Each number is 128 + 32 x the weight over its row's rms, rounded and kept within 0 to 255. Layers, rows and columns count from 0. Numbers have three digits each. The size before them is the row's rms in percent of the matrix's.

# layer 4 attention query, 192x192, rms 0.0362, rows 123-127, columns 0-95
080:103132090129163155130161091102121147153050132133094146163126132132134160134082110131078133152110087153152140162053076167135121149127101102156136152114131185070143109215177079117153107178087109052204136131127074110092151142146105094099123164204158081116175093170093162147171154096124116136
079:079164176125167068129130102096119118123066145171197143091172120090144157072120104156118138097141137072192116134168085128117160093161110122115103205110156141242160102107093127151156135141126096096116128101110152166086049135115087075080162171112125106171139108096151145108156133107086162139
076:150136130104112121144150137136127134063155115083162126142125135079158100164098190140148198116142119149136160107143148081081054185117087179080105120119112147098142114132131122105153110091104128132113147138103163155089131161138116172097131096079106173121127131087144148074121139087104173107
080:107139088074197100131145139124072154117145083136122095209125123133154141146091139167099137097190154155112132121085121109071115146107129135100114122149140092148163145107116145152088113107126147169080193135134095152117150108079155164124123086089146166027161061123133133144069143199079118118
084:099076102103233158107126147130140103096141136107140177152106171118139130078131143161180076148102099152098195156125136088145123123084087104173139093158207088096199056119143108129143160134154136117141119169117167132128057137110186071099150121113096123152152199123138136104122181150138132153
# layer 4 attention key, 192x192, rms 0.0362, rows 123-127, columns 0-95
081:120109102172078124142129159141187097072111089133090153098148105109159156121145161122120097126142116141119141099112167171180109059104080106071131029140189135114109134083138098123141117159141125144164189149082149183170122107083155135102055056104070140149124184183107134060107119166150132093
079:142145139149125119106125161118131130162200100119134217161120167150094126161080101118131084192095104134131173074143119100177133166126134137169120067140101079081045195160104101117152077133122118147121090094115139088154141125104141119161066158141130143123114106111143178210106202161124148092
077:108163147119110145074145075158171095170143121143113172147152155120121083109159098154064091178098102082123060131157085182142149066151122164118119149142131135151159114154184115109116102177140127126088147152093116100164147114111123110139118216162118157173125167178086144157115084134183115164
080:131134132085173158198172166136156130108096105079103113113040172060155108125098159129219135210119077122135097097116113133129139127112100120140159117135194167130124135085143092138103187181141059088139102201170143108126093166130145159092118161165154107143099150161157094138150118107184187138
084:123149124104059081054150092106158149108084126120118054110179114139124170113106137110111160148107090058127078095112148199085136126180105068123128126105147129134117136150117116127143132150110113119075104086113097135180192110153162122137067059110172147138132095147155179195163076132114146175
# layer 4 attention value, 192x192, rms 0.0365, rows 64-73, columns 0-95
086:136100153123152144203042140096129133127117099117226110098164128088123147140167167095110144100062118133098118143172190094195104105136093087138120149137141124062171097106175146104154080115148108125142165084151082084082068125138187151145157107115114157125116139103137090146167107166167103135
092:158102137107121128144139174148115137143180074152144089059180116148093112124170145106093162151130135057203063148181121174187139094135109063180127107130082175122147131113102061133123143119149098153164090163062113151145156128131164180132102137090099130125169135148054143099152117098089142154
083:133119154130102154116065123064154170101140145148120074144108135098177113118208133143131149138114043144151154113168105161081133180143071105163135087107149101117142139130147101147088133164100161132072103141092143188138082153102120196102057105105163143134159184155156158107137204145175111089
079:124090128086090167137132099064125122166123079069196123211162139124109115107154149113156129072185103165140144137169127137114104092108140077168112134174163110097159113168165152156116149113105131111126074109162148101111126114133194121151111132090113127177112152118104112170180053182146155134
081:150160112153132126104173131093205149081104128137123121109137159115109113151092155100137088184176111144099133167100139202126108130140184119107113176199109127082080151126137167153134084179177052131138096080057125126090161131146128191160095158106156086089091116142122172161120139128157075080
085:149098115071125132164135164110118106147099177136181126127088113173180138103171096178147060126129173169106095104134163106081163108083054179125165069122131083135178166132170085124160126106139126142140082148131154087123127067158113097130131153154153138126126160158111153083122051109099122146
089:124116146126134106123107134128103148163145156124109189075195176154171120162169167144116210160096121138122124145163123129113132138176162104136125133102209173175136136157093169134127184139137097126131062064135174110148152152149124175158136118121179150158080072110113169224085176123138128128
092:137187113131125167140151099150105130095127122098113090106151120100149195174116193148099099078089104115180124108129070124095101154158089198123083091107111116114095141116118151175132079101134129109140105135138093136038120163149125144175137161172158129186068148111068082123155144105130047120
083:082169132118169137078101107090201076122110180150111129167129195119090127135089135138106113163086141158171122101102178132166123177138112155088134148085113095136078102137141149064139141132181189138173217095131162097156143138099114062139141140101093131135140168202099134174136165126130115066
095:095144179152169114129113141144147061114104177144104105037176142137100151113132136094132141128060125124154163160059117150107126151126086133071106193094114130114129164133084128048177177167142127076166202110123121092131158155164099130201148094178158082169124126165103119153160146108137095149
# layer 4 attention output (transposed), 192x192, rms 0.0453, rows 64-72, columns 0-95
082:164120203100121130199079127121086147083123067139105109149135112153092183155128130151122145092129128134114145141144152116122083147112151156107148077172095197107198124145204124084201097157141113158113118135108087112108126143104161144172156086142169132148139102157139172160162154093111106134
091:211132160092133144154161152145066133144198066167116096100142184136137114233137096138162149104122082169145177091091110118178127185128119128150191138157081170111105205149140093126110100104090140105138116180116156154099146109110114149132126154102159151118118111193095172116136166137149163078
081:104083113111129144118074137083173100127142135137148066138138143125124126127160180147139164176092081123152129106157116208141161169131114149108100089141120157124185150111113116073093116124121121108138156093125104115148116120124155204110160123079191130119118128117076125105120089091128130096
082:105057073148118071184154118160061113112133148094138166100173112126110179174061159160118160168142139133099152117147114150086110088102158159106127104171172159040130102164143158151071098184100179102123141114128168155082106122113161124148097137152147112121108097104083136148137089140189129169
091:100123174162141116109128167118118155085129201178164145141134154144165154108131091152101061171161155137083125136165124111108096137154148127150154147136070138152125143129159107145124149167091102101111177126146058061037141125125140139135072118114174075127104163140102130125148137170159119142
083:138108156088138106042172079160133137181074133119177092086116134141107094162108074196119119121133174147111050148143155131097123090165123134109104151144136066177145106133134134117140112105194140109086137097115127145086148069144152143117142167138089129113101103052060130102126084146129113180
090:157132155128136056153167155149109168120131131140104150101115126099126145137169158173135129131129113105089167116109085157077111174114185058131118107117114120171091162172126103112156164114121134139194078109113107132181165102180173140134139166134128089117078078164075117135172188118102106101
095:078125133125149206131149171134095127176126167092155100122103183098132159168138126150113149071145090138111127177153095125130117077078104171132058139152113167140171172118108115165150113095130102090152130139101119132105112129184128136179149138179177104129114165095131105141076161153122091163
089:103182141103113124012062159098190107106106125109121093183132120083199107102152136081090119113079106116132120176166157165097136168096112042098168163085128160140124163108131129133076090099145109148149126104114121116086152125111113124121122098138115135107163151150173093133201142123151121163